Part of a small language model's weights.
Size: 12 layers, width 256, 4 heads of 64, MLP 1024 tanh GELU.
Training: a variant of Adam for these matrices, 519M tokens, 11307 steps.
Each number is 128 + 32 x the weight over the matrix's rms, rounded and kept within 0 to 255. Layers, rows and columns count from 0.

# layer 4 attention value, 256x256, rms 0.0527, rows 244-255, columns 0-63
[[124 117 134 159 194 115 126 168 160 115 135 128 127 134 162 105 176 137  87  88 133 124 215 112 157 145 115 120 107 133 119 167 124 128 156 184 107 103 106 102 159  96 104 148 173 148 139  85 164 118 122 134  93 116  95 142  90 144  98 103 152 137 149 145]
 [151 142 124 154 154 135 143 150 101 113 148 134 172 104 138 137 176 136 117 117 146 111 128  99 156  87 163 117 131 120 176 119 166 130  80 145 156 222 199 136 141 106  89 133 126  99 135 118 122  87 148 118 163 121 109 143 144  79 188 132  78 160 114 121]
 [139 130 139 141 124 125 152 125  95 136  76 153 175 177 147 135 145 130 106 207 123  43 118 101 108 174 131 156 105 140 108 114 167 162  92 138 133 123 175 137 119 157  63 113 112 110 149 179 139 128  98 148 107 119 159 132 173 108 158 165 190 140 121 199]
 [118 120 140 119 121 135 124 153  94  76 110  77 164  20  74 168 139 115 127  83 150 122 130 178 166 151 127  93 139  83 165 114 168  94 130 132 167 105 122 109 115 107 144 145 142 124 118  98 155 141 178 134 101 153 144  58  98 121 112 136 127 142 214 107]
 [ 83 140 133  97 185 151  89 144 114 162 115 110 153 151 134  99 139 162 143 134 166 121 150 135 110 137 133 109 151 109  98 152  85 173 116 142 105 187 122 124  83 138 120  98 112 116 138  57  79  96 132 120  84 107 194 103 133 130 100  84 165 143 111  69]
 [111 103 144 102 143 137 106 170  98 150  95 152  97 155 151  78 143 140 174 105 141 136 149  96 182  95 179 223 107 136 106 118 122 140 141 180 138  94 126  88 130 139  89 100 152 161 145 161 163 112 128 155 140 117 112  83 146 152 145 112 170 136 119  74]
 [130 120 118 150 140 154  97 141 116 156 125 123 126  95 113 183 112 158 118 150 156 132 108 102 166 110 110 107 126  94 152  92 136 138 198 157 108 125 165 127  89 119  80 132 153 149 149 143 128  93  84 157 161 138 104  87 139 161 115 156 188 105 154 127]
 [123 135  77 128  98  86 137 138  99 158 171 118 111 135 138 180 136 160 141 157 125 109  97 115 113 172 133 117 157 131 146  77 145 101 114 124 120 153  92 142 165 162 145 106  84 121 131 147 139 114 165 153 143 149 143 138 172  94 155 144  86 140  97 114]
 [112 163 147 116 143 105 164 159 144 102 131 105 126 157 123 147 119 135 103 179  67 111  32 150  70 127 101  74 136 138 119 125 168 134  82 142 138 147  67 116 126 141 124 130 117 106 103 175 134 121 191 102 108 115 191 131 116 146 134 103  69 126 118  99]
 [166 108 127 137 124 177 124 183 112 182 132 163  94 122 166 181 113 144 135 168  95 104 110 112 101  77 201 130 161 159  72 140 154 108 154 147 137 130 137 155 122  88 111  88 101 122 122 131 121 195  74 133 115  95 105  88  85 131 159  99  97 142 100 132]
 [ 84  97  99 113 143 126 140 123 100 130 132 111 135 128 129  80 167 141 155 164 107 133 115  74 123 160 176 161 148 130 151 151 135 178 170 109 123 136  89 135 186 119 146 175  77 157 137 142 153 125 136 130 157  59  66  82 134 127 121 100 149 109 184 141]
 [116  96 162 153 131 150 120 143 139 120 114  89 163 136 123 107 133 205 175 108  64 140 101 131 165  87 114 106 141 139 187 107 160 181 130  87 110  84 107 138 175 134 136 146 160 116 114 138 159 163 137 103 143 176 113 149 124 221 110 152 147 136 113  74]]
# layer 4 attention output (transposed), 256x256, rms 0.0431, rows 244-255, columns 0-63
[[195 110  66  93 119 166 122 128 108 177 104 195 172 157 150 127  80 175 111 114 152 126  73  91  76 155 144 126  67 125 128  78  91 123 111 122 157 135 159  89 112 162  92  96 116 103 133 104 124 141 192 156 137 114 185 160 124 167 159  93 141  92 139 119]
 [142 143 161 142 126  98 107 117 161 126 101 110  78 128  94 131  77  64 131 114 113 145 136 136  77 142 130 107 146 140 122 130 124 111 171 101  57 134  81 117 167 165 144 146  97 137 106 126  92 131 108  58 161 175 146 121 128 207 100 131 131 132 142 161]
 [149 126 214 149 112 101 155 151 147 149 196 127  94  80  86 149  66 132 109  62 153 159 204 128 136  76 115  81  96 104  95 124 126 121 121 171 118 167  97 116 154 128 135  88 207  91  93  52 127 129 106 104  93 146 120 152 117 172 139  95 104 159 153  50]
 [101 128  87 119  94 153 109  88 106 127 132 134 133 139 184 116 108  92  81 102 108 176 123 131  72 177 130 169 153 185 106 163 149 165 111  70 131 140 157 194 112 129 110 116 157 114  62 147 101  97  85 134 147  93 107 177 134 126 134 143 149  74  81 104]
 [152 132 124 144  85 118 176 110 104 131 162 140  81 164 140 170 131 147 111 158 117 121 109 163 166  96 135 141 157  83 124 139 152 110 128 100 137  97 167 131  80  83 138 141 189 145  74 133 235 137 124  88 200  94 120 161 159  80 128 111 125  80 123 155]
 [154 117 171 123 156 168 139 124 140 125 107  89 131 123 105 140 106  85  76 139  99 117 106 199 107 144  97  85 141 160 141  95 119 140 105 135 122 147  94 132 185  78 153 169  60 124 125 142 129 138 184 119  91 137 209 101 143 118  91 173  95  93 144 149]
 [134 155  99 160 141  94 159 115 141 112 170 109 146 128 112  89 129  95 159 112 122 149 136 134 130 179 161 155 113 168  98 148 155 113 127 104 108 125  88 119 158 146  92 159 112 139  59  80 110 144 159  99  93 112 178 149 142 122 179 142 134 125 132 166]
 [ 91 136 165 107 132 136 110 107 160  94  66 121 127 136 123 137  95 110 119  73 136 171 155 139 132 105  83 109 120 125  88 157 141 149 156 161 130 110 129 165 126 106 133 151 181 141 148 143 105 140  81  53 107 150 109 117 102 116  98 113  99 188 147 115]
 [151 164 158 156 104 148 141 100 131 130 154 135 122 107 116 143 145 147 109 120 209 112 141  88 189  72 132 157 109 126 143 175  96  85 135 144 142  84 171 180  90  82  94 139 148 134 179 143 135 160  74 160 187 129 107 123 104 127 129 132 116 130 107 113]
 [109 131 100 143 156  88 125 101 154 108 106  87 145 102  83  70 138 217 160 110 163 117 195 123  84 142  99 130 116 104 178 148  45 116 109 102 119 128 123  98 109 105 135 129 137 168 144 113  79  88 139  45 151 174 185 131 108 127 120 123 116 150 136 122]
 [151 151 107 164 110 144 180 138 117 169  79 119 118 121 194 138 146 121 100 126 110 137 179 146 154 138 112 164 182 118 145 116 154 137 143 141 111 155 190 138 105 123  94  86 161 154  97 137 134 148 155  75  99 166 131 126 146 107  97 118 174 117 154 150]
 [ 89 157 107 106 134  90  98 147 167  81 138 180  96  95 131 141 126  45 143  72 162 164 173 139  80 134  97 165 152 203  92 125  92 151 159  93  78 158  89 208 166  95 122 101  96 102 125 107 141 128 108  94  88 150 169  78 126  82 139 168  66 113 146 119]]
# layer 4 MLP up, 1024x256, rms 0.0846, rows 0-40, columns 0-63
[[180  99 121 142 180 108 164 165 107 193 123 117 192 120 148 138 154 160 121  95  97 124 152  98 134 133 121 157 151 114 149 119 135 138 159 110 175 141  86 106 170 118 158 138 129 105 123 105 147  84  95 144 154  83  71 119 156 128  86 129 115 121 160  92]
 [180 121 152 121 184 123 155 162 117 159 131 203 149 115  97  91 143 199  97  75 111 111 129 153 142 141 188 155 118 164 126 122 111  91 127 109 154  98  76 123  85 151 143 186 130  44 159 148  75 179 158  71  58 114 188 100 107 102 106 161 128 107 130 140]
 [ 82 119 135 132  80  68 173 147  94 142 136 172 126 161  75 101 123 106  91 137 129 120 155 138 158 124 133 150 117  83 161  77 124 180 165 144 159  87 103 155 125  64 160  83 149 186 151 118 137 122  94  90 129 167 135 170 134 151 174 167 132 134  75 113]
 [161 116 122 137 160 145 111 163  98 130 141 135 125  85 108 127 106 118 107 152 140 157 126 152 117 214  81 135 120 177 125 126 166 119 156 158  87 126 112 172 126 139 124 110 114  92 148  75 128 140 167 155 136 126 140 137 121 117 139 135 132 140 162 117]
 [145  88 130  88 130 109 136 148 178 125 184  70 160 103 187 120 118 102  83 110 113 108 123 141 151 173  73 118 113 149  93 134 158 120 214 171 177 111 153 109 115 103 167 138 112 167 187 136 119 104 100 132  99 132 132 153  67 127  78 125 156 140  88 146]
 [149 144 118 139 103 109  96  99 177 123 101  94 111 161 139 158 117  95  81 137 123 115 139 143 123 169 175 151 129 128 140 149 169 145 109  99 179  87 147 137 102 148 119 140 149 128 144  87 118 151  82 162 177 114  94 117 176 133 129 117  81 165 114  84]
 [137 150 201 174 115 104 180 138 131 150 143 159  77 116 140 102 117  97 167 164 133  99  93 159 139 211 145 111  73 186 148 123 103 151 193 100 100  46  69  47 170 179 165 124 126 101 136  90 122  97 152 141  60 109 202 138 117 166 170 130 127 145 158 138]
 [120 118 139 155 106 156 110 156 158 147 158 131 136  62  42 163 157 125 111 137  76  90 103 112  98 160 186 123 134 186 152 109 116 128 120 115 102  51 114 121 103 114 142  82 150 152 151 120 110  97 140 129 137 155 101  66 121 162  70 128 172 136 153 126]
 [150 150 106 101  81  32 176 190 159 127 103 121 150  93 130 183 113 109 167 147 113 146 192 169 118 148 142 118 113 123 100 151 141 107 105 102 149 120 167 146 189 160 199 104 127 102  89  74 108  98 185 128 159 147 158 198  86 140 144  96 143 131 138 123]
 [104 184 143 126  85 170 129  82 159 160 179  90  87 192 164 151 152 108 123 144  58 130 153  63 162 136 136 115 172 124 106 136 109 122 110 178 115 166 161  90  79 162  94 127 132 156 141 137  86  50 122 159  76 108 145  70 141 155 169 163  81 153 156 112]
 [135 144 105 225 114 114 121 137  73 113 164 124 122 115  98  36 141 119  93 132 139  97 146 163  95  85 129 153 136 167  88   0 197 142 136 120 123 100  90 157  92  96 114 131 143 124 125 155 135 142 187 111  87 139 168 115 129 137 121 124 114 127 121  93]
 [112 152 113 153  99 143 170 137 130 116 149 154 103 127  92 142 107 100 147 101 132 146 156 119 120 151 159 153  82 173 120  99 128 128 146 158 117  90 177 129  99 124 123  46 148 112 145 172 154 195 128 174 189  97 155 127 133 131 134 153  59 128 133 181]
 [111 181 102 121 115 113 155 111 154 154 133 108 211 234  91 171 114 133 107 130 110 120 137 221 125 179 174 118 155  99 183  80 124 123 149  61 187 106 115  60 110 131 120 132 156 103 149 107  97  89 128 124 128  86 109 126 136 106 163 143 157 121 117 204]
 [128 158 134 207 116 130 150 121 163  69 121 164 120 149 114 105 136  98 105 123 119 139 118 114 169 248 179 215 139 133 198 122  97  93 116 136  56  69  84 138 114  79 108 150 125 104 142 106 137 107  93 133 125 109 117 114  69 126  95 180 119 141 165 112]
 [ 80 156 170 100 112 118 176 165 135 160 130 108 111  71 120 130 130 181 131 105 111 116 126 195 127 101  99 107  87 140 129 102  52 120 111  94 112 149 164  88  85 156 108 163  92 130 131 130  73 140 101 123 135 138 181 135 127 123 134 159  66 136 118 170]
 [108 131 149  96 116  93 126 106 166 154 144 131 124  85 122 160  95 150 145 134 152 144 139 147  96  93 118  56 134  84 149 117 121  89 191  81 163 168 116 122 147 192 141 161 124 136 177 127 134 112 149 156 105 134  84 143 153 145 114 168 101 105  78 185]
 [156 132 126 117 116 136 147 166 157 179 157 157 147 133  67  97 155  35 118 233 150 135 164 141 152 189 161 109  82 191  63 141 141 113 180 114 111 175 113 107 135 143 203 123  88  98 165  93 136 151 148 170 145 148 138  86 101  88 134 154 122 155  93 159]
 [136 151 141  93  88 175 171 191 168 154 164 123 160 148  69 117 122 133 122 152 148 151 134  94 102 184 134 151  96 112 119 160  89 177 188 148 131 195 118 125 160 139 133  63 143 121 148 159  93  38 173 150 116  68  82 129 106 107 176 140  86 160 107  91]
 [123 101 136  79 100 114 131 163 117 169 142 143 122  60 111 135  95 160  90 177 119 111  69  83 136 118  98 120 165 107 175 197 117  85 190 132 107 122 138 146 117 140 102 113 109 131 180 168 102 128  97 148 129 106 151  79 160 131 198  65 160 144 144  92]
 [157 137 147 164  96 122  85 134  95 149 154 119 106 154 135 108 147 122 128 144 135  71  94 126 164 118  98  59 152 158 115 197 133 122 138 102 138 192  89 152 114 159 161  91 161 183 160 188  92 144  86 138  92 118 167 142 130 141 121 129 121 125 143 103]
 [178 141  71 156 122 158 125 145 129 104 139 116 119 164 104  73 153 112 139 183 121 140 112 100 147 149 165  98  69 107 117 156 138 168 200 120 115 169  97  98 164 143 125 138 141 138 155 134 117  83  63 138 112 108 187 123 109 126  98 155 141 134 195 117]
 [186 162 152 157 135 106 100  96 136 135  98 172 126 126  79 156 125 140 107 139 158 161 136 131 128 117 157 104 157  83 107 132 137  88 175 138 158 135 105 119  55 140 133 180 135 103 154 170 154 135 143 135 118 113 201 177 114 141 162 219  83 157 135 143]
 [199 115  95 122 109 109 132 148 113 144 155 154 131 189 112 128 103 110  62 161 170  87  87 141 185 144 164 106 134 206  72 120 114 123 219 165  97 168 106 119 104 168 123 145 119 168 154 125  95 104 147 129  93 150 145 243 145 142 103  63  55 143 172 157]
 [191 185 114 135 137 157 182  83 131 100 166 125  96  98  71 147 142  95 105 145 101 138 128 181 151 131 116  93 156 122 164  61 120 147 173 157 132 126 102  84 144 209 118  49 161 136 143  93 122  97 120 164 134  71  69 174 139 178 106 143 107 129 103  82]
 [121 184 138 126 129 151 118 147 128 146 141 193 117 104 122 132 131 132 116 161  87 108 117  98 123 156 106 131 152 134  93 138 125 119 173 128 149 179  81 131 140 120 108 102 128 117 121 104 150 129  97 110 121 111 144 140 167 135 143  88  78 125 120  74]
 [118 143  68 158 118 171 158  98 159 146 153 123 200 152 117 151 106 132 120 102 136 155 167  94 137  86 116 105  95 116 119 108 100 129 146 113 112 137 160 118 113 115 100  71 164 117 151 119 126 120 158 184 138 161  72 112 118 117  91 170  80 150  27 139]
 [135 115 109 136 127  90 147 139 225 129 133 120 156  93  48 104 143  93 145 160  92 126  95 136 162 148 152  77 130  89  51 142 113  98 190 119 177 127 202 120 123 142 140  90 105  51 162 138 120 124 120 178 153 174 112 182  75 228  46 172 146 139 155 129]
 [155 103 163 153 140 100 230 119 174 214 110 157 109 103 112  98 136 145 149 175 140 161 132 152 183 123 133 136 119 189 137 120 123 170 127 174  96 117 127 110 142 115 123 125 103 112 133 174 125 102 125 153 126  94 122 172 101  75 211 127 148 179 139  88]
 [100 140 113 106 116 143 210 121 125 123  98  81 183 124 142  80  89 151  93 165 141  98 112 135 137 179 159  94  83 155 147 150 157 167 124 146 112  88 134 159 133 156 172 127 122 101 129 137 164 128  95 137 157  70 113 162 104 189 193 136 131 146 136 163]
 [221 138 169 149  71 158  75 200 104 156 129 129  91 142  67 141  89 103 133 101 135  95  72 129 138  94  77 167 142 124 133  57 165 108  84 163 143  87 148 145  77 170 152 154 117 132 155 142 130  89 106 117 102 102 167 104  99 139 106 121 138 151 170 158]
 [ 99 151 113 125  98  86 139 113 128 138 151 110  93 102  69 204  97 133 122 126 149  84 134  73 103 150  82 111  81 170 120  54 114 102 166 135 118 190 101  82 118 125 209 126 128 133 131 121 113  82 150 107  85 185 203 149 131 143 167  94  82 130 186 163]
 [139 196  55 151 157  93 115 121  98 165 122 135 147 140 119  66 136 113 138 160 103  80 121 117 138 156 101  56 150 146  96 127 127 168 146 124 166  95 156 143 109 127 134 159  71 154 138 182 120 146 102  97 126  93 130 110 140 127 192 147 128 110  86 107]
 [146  83 114 144 156 119 147 159 180 135  93 103 156 131  91 127 127 128 103 160 182  70 138 116 134 126 127 127  99 110 122 143 148 125 175 156 197  15 127 160 135  95 147  96 113  83 141  53 165 101 169 143 144 208  64 108  95 109  98 154 134 134  88 167]
 [103 101  92 127 115 136 152  83 143 131 189 159 168  40 117 154  90 157  46 177  48 103 102  83 160  90 170 118 101 168  98 135 115 156 155  81 201 121 118 109 178 192 120  89 139  89 148 128 127 162 235 139 161 158 143  62 140 148 101 148 152 123 173 133]
 [136 142 151 126 125 139 151 150  97 154 152 149  87 157 125 157 148 169  71 107 213 109 156 102 153 150 125 167 134 159 108  66 121 152 146 140 157 164  96 108  97 117 146 115 116 107 127 112 145  75  76 114 138 143 119 168 111 103 194  98 127 179  94 181]
 [148  94 177 135 125 159 152 138 107 176 197 115 140  67 113 184 111 108 129 144 156 110 125 136 103 162 166 131 166 152 101 140 150 138  83 143 122  65 143 103  51 129 129  93 140 145 120 103  73 194 129 122 114 120 110 106 130 127 157 184 162 165 153 109]
 [147 192 107 128  93 129 124 136 183 124  93 166 121 114 104 176 145 121  92 162  86 135  73 155 147 108 132 116 171 145 102 121 151  90 132 123 130 178 109 114 128 145 139 100  99  77 135  84 130 104 158 170 131  93 170 113 169 126 143 126 179 150  83 101]
 [174 121 157 141  93 137 104 117 141 140 111 101 103 126 147  95 126 152  81 148 125 142 156 109 152  84 137 106 129 126 176 101  64  91 164  64  70 133 146 155 121 100 146 123 101 138 139 145 118  76  56 142 115 144  78 111 100 137 118 126  78 165 161  77]
 [137 146 182 159 153 146 100  98  95 141 119 148  90 183 109 104 105 159  51  84 178 116 129 122 105 119 128 149 150 151 170  92 192 156 127 193 123 146  76 151  63 106  72 142 112 166 132  81 144 119  98 101 124 136 134 129 105  88 157 156 186 155  68 107]
 [131 193 138 119 102 122  96 129 138 185 139 126 132 178  85 120 178 143 105 121 126  98  78  74  75  19 124  60 144 138  99 172 168 148 140 125 232 169  95  87  76 141 126 125 111 152 168 115 112 133 102 149  73  97  91 142 149 119  96 127 179 136 131 168]
 [106 131  93  85 120  94 119 156 139 167 129 116 102  86 132 123  93 128 130  84  85 102 113 103 165 131 176 111 107 186  84 134 177 112 178 159 135 176 155 158  72 145  85 127 102 191 116 191  89 141 142 155 193 176 124 170 124 138 182 193 122 163 138  43]]
# layer 4 MLP down (transposed), 1024x256, rms 0.0695, rows 0-39, columns 0-63
[[126 124 167 140 137 109 130 144 131 103 133 123 101  88 132 179 108 111 112  78  94 115  73  50 172 141 152 100 120 124 112 114 175 110 137  84 139 125 176 129 124 146 131 153 109 106 118 118 130  70 107  85 100 119 136 153 131 108 201 124 146  96 171 166]
 [117 110 113 152 111 152 149 127 195 134  79 160 143 128 118 156 100 107 165 170 156 120 133  74 146 111  54 137  79  91 131 166 165 118 116 116 142 153 133 157 157 134 116  94 118 165 157  73 138  79 149 191 164 139  81 131 188 119 141  96 161 173 122 113]
 [123 140 152 141  90 110 110 130 146 124 186 100 147 121 107 112  98 138  67 151 125  93 138 190 125 150 176 142  64  88  96  54 141 137 116 160 125 161  68 165 133 105 104  65 113 151  35 109 160 152 110 112 158 193 140 167 152 156 163 110 135 150 124 119]
 [158 120 112  97  80 187 144  94 115 113 165 125 152 123 118 129 117 126 168 133 107 183 145 138 139 120 156 186 110  97 159 149 178  86 113 105 166 141 161 111 137 164 164 116 137 140  97 164 154 100 111 119 125 133 145 171 120 159  86 106 130 121 113 153]
 [ 51 113 157 128  86 138 133 164 142 110 122 172 182 158 136 119 107 134  95 191 139 157  72 136  93 126 146 117 110  81 120 124 114 164 131 134  87 150 109 147 119 179 130 162 126 151 106 163 108 124 105  79  98 141 130 170 178 144 108 115 111  94 133 146]
 [149 119  88 137 163  89 129 145 116 175 151  83 190 115 138 135 142 167 127 132 169 101 103 154 171 136 128 109 109  88 154 109 167  94 103 146 144 142 111 104 145 183 137  98 112 135  71 139  94 183 131 126  89 169 175  93 111 131 139 148 157 131 164 136]
 [144 100 175 103  88 122 148  97  40 127 160 147 101 112  69 154 116  38 172 116 141  29 113 127 142  78 167 129  77 142 147 124 114 151  56 160 141 105  95 135 138 131  96 135 146 103 169 194 142 120 140 138 113 116 178 185 155 103 191 150 115 187 141 136]
 [150 117 127  95 118 162 150  99 128  77 137 154 121 123 207 132 123 170 124 146 148 120 116 124 110 126 142 164 127  87 150 140  87 139 165 121 139 138 158 183 148 113 134 103  98 128 103 117 135 193 118 140 128 123 128 152 133 105 156 103  75 132 105 116]
 [ 70 136 194 155 179 130 152 138 135 114 134 126 120 174 135 117 144  86  62  76 158  86  98 145 124 109 123 159 177  72 194  94 130 136 154 135 183 127 110 146  86  95 124 158 126 159 155 124 114 167 116 129  72 205 144  89 131 100 108 174  72 101 158  78]
 [135 183 114  75 102 134 146 159 157 133 156  90 192 120 147 105 132 144  84 136 113 152 142 111 133 166  87 139 120 140 147 210 120 147 151 179 182 119 130 174 162  66  77  69  57 137 176 150 133 186 122 121 173 183 163  93 120 151  94 128 189 175 127 152]
 [100 154 152  86  76 173 150 105 141 144  80 135 130 162 105 148 107 127 169 155 107 144 119 111  29 106 172 124 149  77 123 194  96 129 121  95 143 138 109 155 167  79 148 143  57  94 221  62  93 157 135 148 153 127 154 124 105 165  84 174 129 127 134 140]
 [176 129 171 194 122  57 127 101 114 149 117 196 159 119 120 113 138 116 159 117 120 151  91 138 120 101 170 138 146 132 133 145 131 120 101 153 115 146 113 150 158 109 108 142  83 105 114 116 133 164 141  86 102 130 134  79 103 138 119 129 166 138 159  58]
 [167 130 119 170 135  89 113 109 102 136  86 159  81  92 116 164  85 124 168 126 117 109 121 138 194  79 228  89 112 134 137 149  82 144  56 109  99  76 167 110 192 130 104  18  94  53 147 116 132 158 200 150  76 138 159 134 176 151  77  88  93 140 145 167]
 [144 117 132 107 151 159 128 149 126 134 168 176 110 108 112 158 121 178 117 151 157 164  92 142 126  79 145  67 112 130  74  94 120 178 123 170 150 118 143 164 116 150 143 105 138 146 114 140 113 147 153 159 117 149  76 146 115  95 171  79 138 112 136 129]
 [123  91 168  96 152 138 133 119 123 151 166 126  97 162 178  86 128 157 142 104 184 164  81 120  97 138  97 105 197 112 157 125 201 118 157 174 127  58 115  96  97 214 164  53 132  84  99 117  97 137 141 164 131 184 124 167  54  70 127 135 158 128 114 131]
 [190 125  53 132 154 142 178 135  96 101  93 117 130 130 116 165 182 154 111 115  58  95 104 142 146 135  88 143 130 120  98 162 167 115  84 170 155 150 147 144 119 117  79 149 104 101  86 153 160 108 124 154  76 107  73 106 161 115 197 181 149  75 114 154]
 [168 101  99 145 197  99  92 137 158 177 121 135  97 122  79 115 142 107 141 207 181 135 112 103 141 103 115 172  87  96 113 124 128  70 179 183 191 138 141 139 102 145 130  92 136  11  88 113 185 140 148 167 148 164 129 114  52 138 139 219 136 191 129 109]
 [182 139 147 101 125 107 135 134  97 111 136 179 159 130 185 113  72  96 126 125  88 145 132  45  88 133 116  98 101 140 135 127 135 155 123 102 141  76 172 164  95 128  79 107 129 136 142 136 129 131 137 131 149 182 136 133 148 117 138 164  76 141  75 133]
 [154 173 119 123 165 182 160  75 152 159 112 138  97 112 136  99 179 160 118  85 131 138  55 156  89 181 118 122  44 101 159  75  58  66 174 139  69 141  99 123 149  95 114 142 163 124 122 159 109 135 100 144 161 101  83 109 152 148 133 112 141 133 137 143]
 [189 136 112 149 120 193 119 108 102 114  93 149 129 161 129  53 133 150  93 137  90 131 155  96 191 137 163 177 111 109  92 182 165 143 138 163 202 121 151 126 133  55 130 147 111 119  97 155 162 123 136 178 132 191 137 138  58  78 117  67 134 154 102 131]
 [136 103  73 117 122  53 149 151 149 163 180 122 139  84 113 182 130 128 139 167 121 133  75 153 146 148 177 168  71 167 139  96 154  69 123 161 147 115 134 146  99 155 141  72 148 134 125 111 104 132 135 161 105 129 140 221 131 129  79  39  91 119 104 112]
 [ 89 142 105 119 140 163  91 152  98 109 139  80 130 146 154  99 155 118  50 112 195  36 139 145 112 154 185 138 129 154 160 122 118 144 127 183  81 101 152 107 164  98 200  98 128  93 163 116 143 139 179  92 135 129 161  96  90 117  82 138 147 181 141 150]
 [103 101 116 126 137 155 106 178  98 120 200 106 141 152 159 125 194 109 137 102 156 188 123 163 194 115 153 108 106 155 123  58 146 140 121 139  99  81 141  80 145 104 202 155 121 133 137 128 102 164 141  89  44 132  91 105 151 117 160 122 148 118 166 148]
 [123 137 141 118 140 126  98 123 172 106 115  78 151  47  97 166 117 124 100 162 116  83 124 114 191  94 103 139 106 111 143 164 139 101  43  85 128  99  89 127 131 157  92 105 157 132 108  78  78 172 142  46  99 113 131  59 130 112 104 119 127 133 176 111]
 [128  64 125 137 110 127 144 100 146 137 123 128 172 163  79  88 105  69 141 133 102 127 143 137 149 110 175 109  56 104 126  84 104 110 138 142  97  97 149  90 108 147 121 127 164 155  96 146  89 164 130 145  57 165 100 135 126  75 112 119 158  80 101 148]
 [ 94 152 110 151 104 139 111 114 126 116 149 126 146 100 139 126 153  94 126 140 104 108 168 204 144  83 122 155 108  89 134  87 104 124  97  99 138 105 123 165  88 133 165 140 165 114 119 104  95 137 100 200  87  45 125  78 151  72 132 177 119 118 160 139]
 [137 104 110  91 139 194 111 111 132 117  72 137 134 155 207 122 159 180  96  73 158 112 106 104 103 112 137 157 106  96 197  83 124 104  78  93 172 154 142 107 156 144  99 172 199 138 130 101  70 100 179  65 126 107  33 167 102  98 106 121 123  46 128 134]
 [132 116  91 122 129 147  97  65 129 177 155 110 114 124 175 114  98 164 140 103 158 125 176  99  86 118 139  60 111 144 160 131 153 110 135 167 188 166 108 170 150 118 123 132 199  67  96 190 217 128 115 196 151 134 105  79 135 114 188  99 181 150 165 140]
 [179 137 178 140 137 101 141 102 122 150 136  85  96 111 139 176 124 102 126 102 144 149 118 111  72 139 124 103 197 136 108 155 150 103 103 148 132 136 120 163 136 102 124 154 152 166 108 108 143  97  91  81  89 125 140 161 138 117  96 126  54 138 123 126]
 [114 135 187 118 116 151 168 168 120 114 103 132 165 149  87  84 153 142 101 113 119 155  80 112  81 140 143  48 146 142  56 155 106 155 144  86 138  86 113  71  90  68  72  88 121 159 148 106 115  71  87 106 179 175 117  94  84 125 112 144 126  91 141 180]
 [ 92 105  61 130 131 110 109 134  12 105 127 110  98  32 118 167 155 167 138 180 127 160  98 128 149 152 195 126 163 156 141 124 162 134 195  80 107 160  88 138 164  89 164 188 141 146  71 146 123  23 134 123 112 136 116 139 108 122 138  66 129 189 132 168]
 [ 95  72 202 139 116 125  90 118 179  59 137  93 113 115 122 173 121 171  96 107 157 189 157 125 127 118 139 184 159 103 154 155  91 106 106 143 114 150  99 158 160 128 159 103 191 131 128  92 163  95 124 170 107 157 161 136 123 129  15 122 117 131 178 150]
 [102 124 120 127 104 162 141 148 114 129 131 137 110 186 113 105 144 115 125  94 200 109 135 147 188 101  81 157 111  92 127 196 134  78 151 150 175  72 121 177 147 190 192 143 143 114  98 116 122 114  98 106 114 108  99 110  65 132 141 175 157 129  68 151]
 [146  96  96  92  87 175 146  81  91 112 111 138 181 164 178 105 131 156  75 132 155 127  88 100 134  85 114 165 152 128  84 106  91  95  50 159  79 161 136 174 128 148 117 134 162 126 103 146 120 111 125  95  89 159 113  91  86 141 131  80 134 148 152 122]
 [162  72 113 123  92 133 202 111 167  98 140 134 159 137 144 120  74 204  69 156  99 142 163 155 170  81  79  82 172 100 105 158  76 111 112 126 127 157 146 180 142 106  93  97 106 103 105 113 152 109 100 128 122 171 128 110 149 109 141 120 108 103 196  99]
 [139 149  99 148 174 219 156  96 103 134  97 147 125  92 226 138 129 113 125 141  75 117  87 135 125 105 102 117  96 167 104 140 116 148 140 158 111 140 142 127 178 124 131 152 129 102 122 167 143  89 118 131 123 159 138 100 100 189 137  56 165 140  54 136]
 [118  82 102  99 140 165 122 140  91 137 142 111 112 153 139 135 128 114 107  75 159 156 200 104 157  86 148 132 143 129 150 164  97  90 133  87 103 107 182 140 116 129 145 124  53 208  92  81  97 120 111  78 115 136 101 153 192 150 118  94 132 165 155  90]
 [120 205 162 160 185 147  95 145 124 157 104 117 130 103 171 120 153 128 158 215 136 136 128 143 123  85 128 103 123  74 138 102  76 137 130  77 106 157 167 128 107 131 153 135 142 140  93 155 107 154 119 108 114 140 169 163  43 137 144 128 121 133 144 104]
 [102 145  93 109 122 105 160  59 135 119 138 127  97 131 181 113 125 112 128 125 136 156 117 133 124 137 174 138 143 128  85 161  89 120 119  90 127  98 140 103 147 106 159 115 172 108 104 195 141 130 118 178  79 169  78 150 206 130 177  80 118 109  90 158]
 [135 161 116 138 181 155 161 109 129 145 112 155 125 128 147 133 166 128 152 121 101 183  92 158 128 124 102  81 145 114  83 128 124 125 167 115 126 154  98 129  67 114 141 100  97 158  76 197 106  93 129  81 156  38 113  95 130  86 106 121 163 206 159 143]]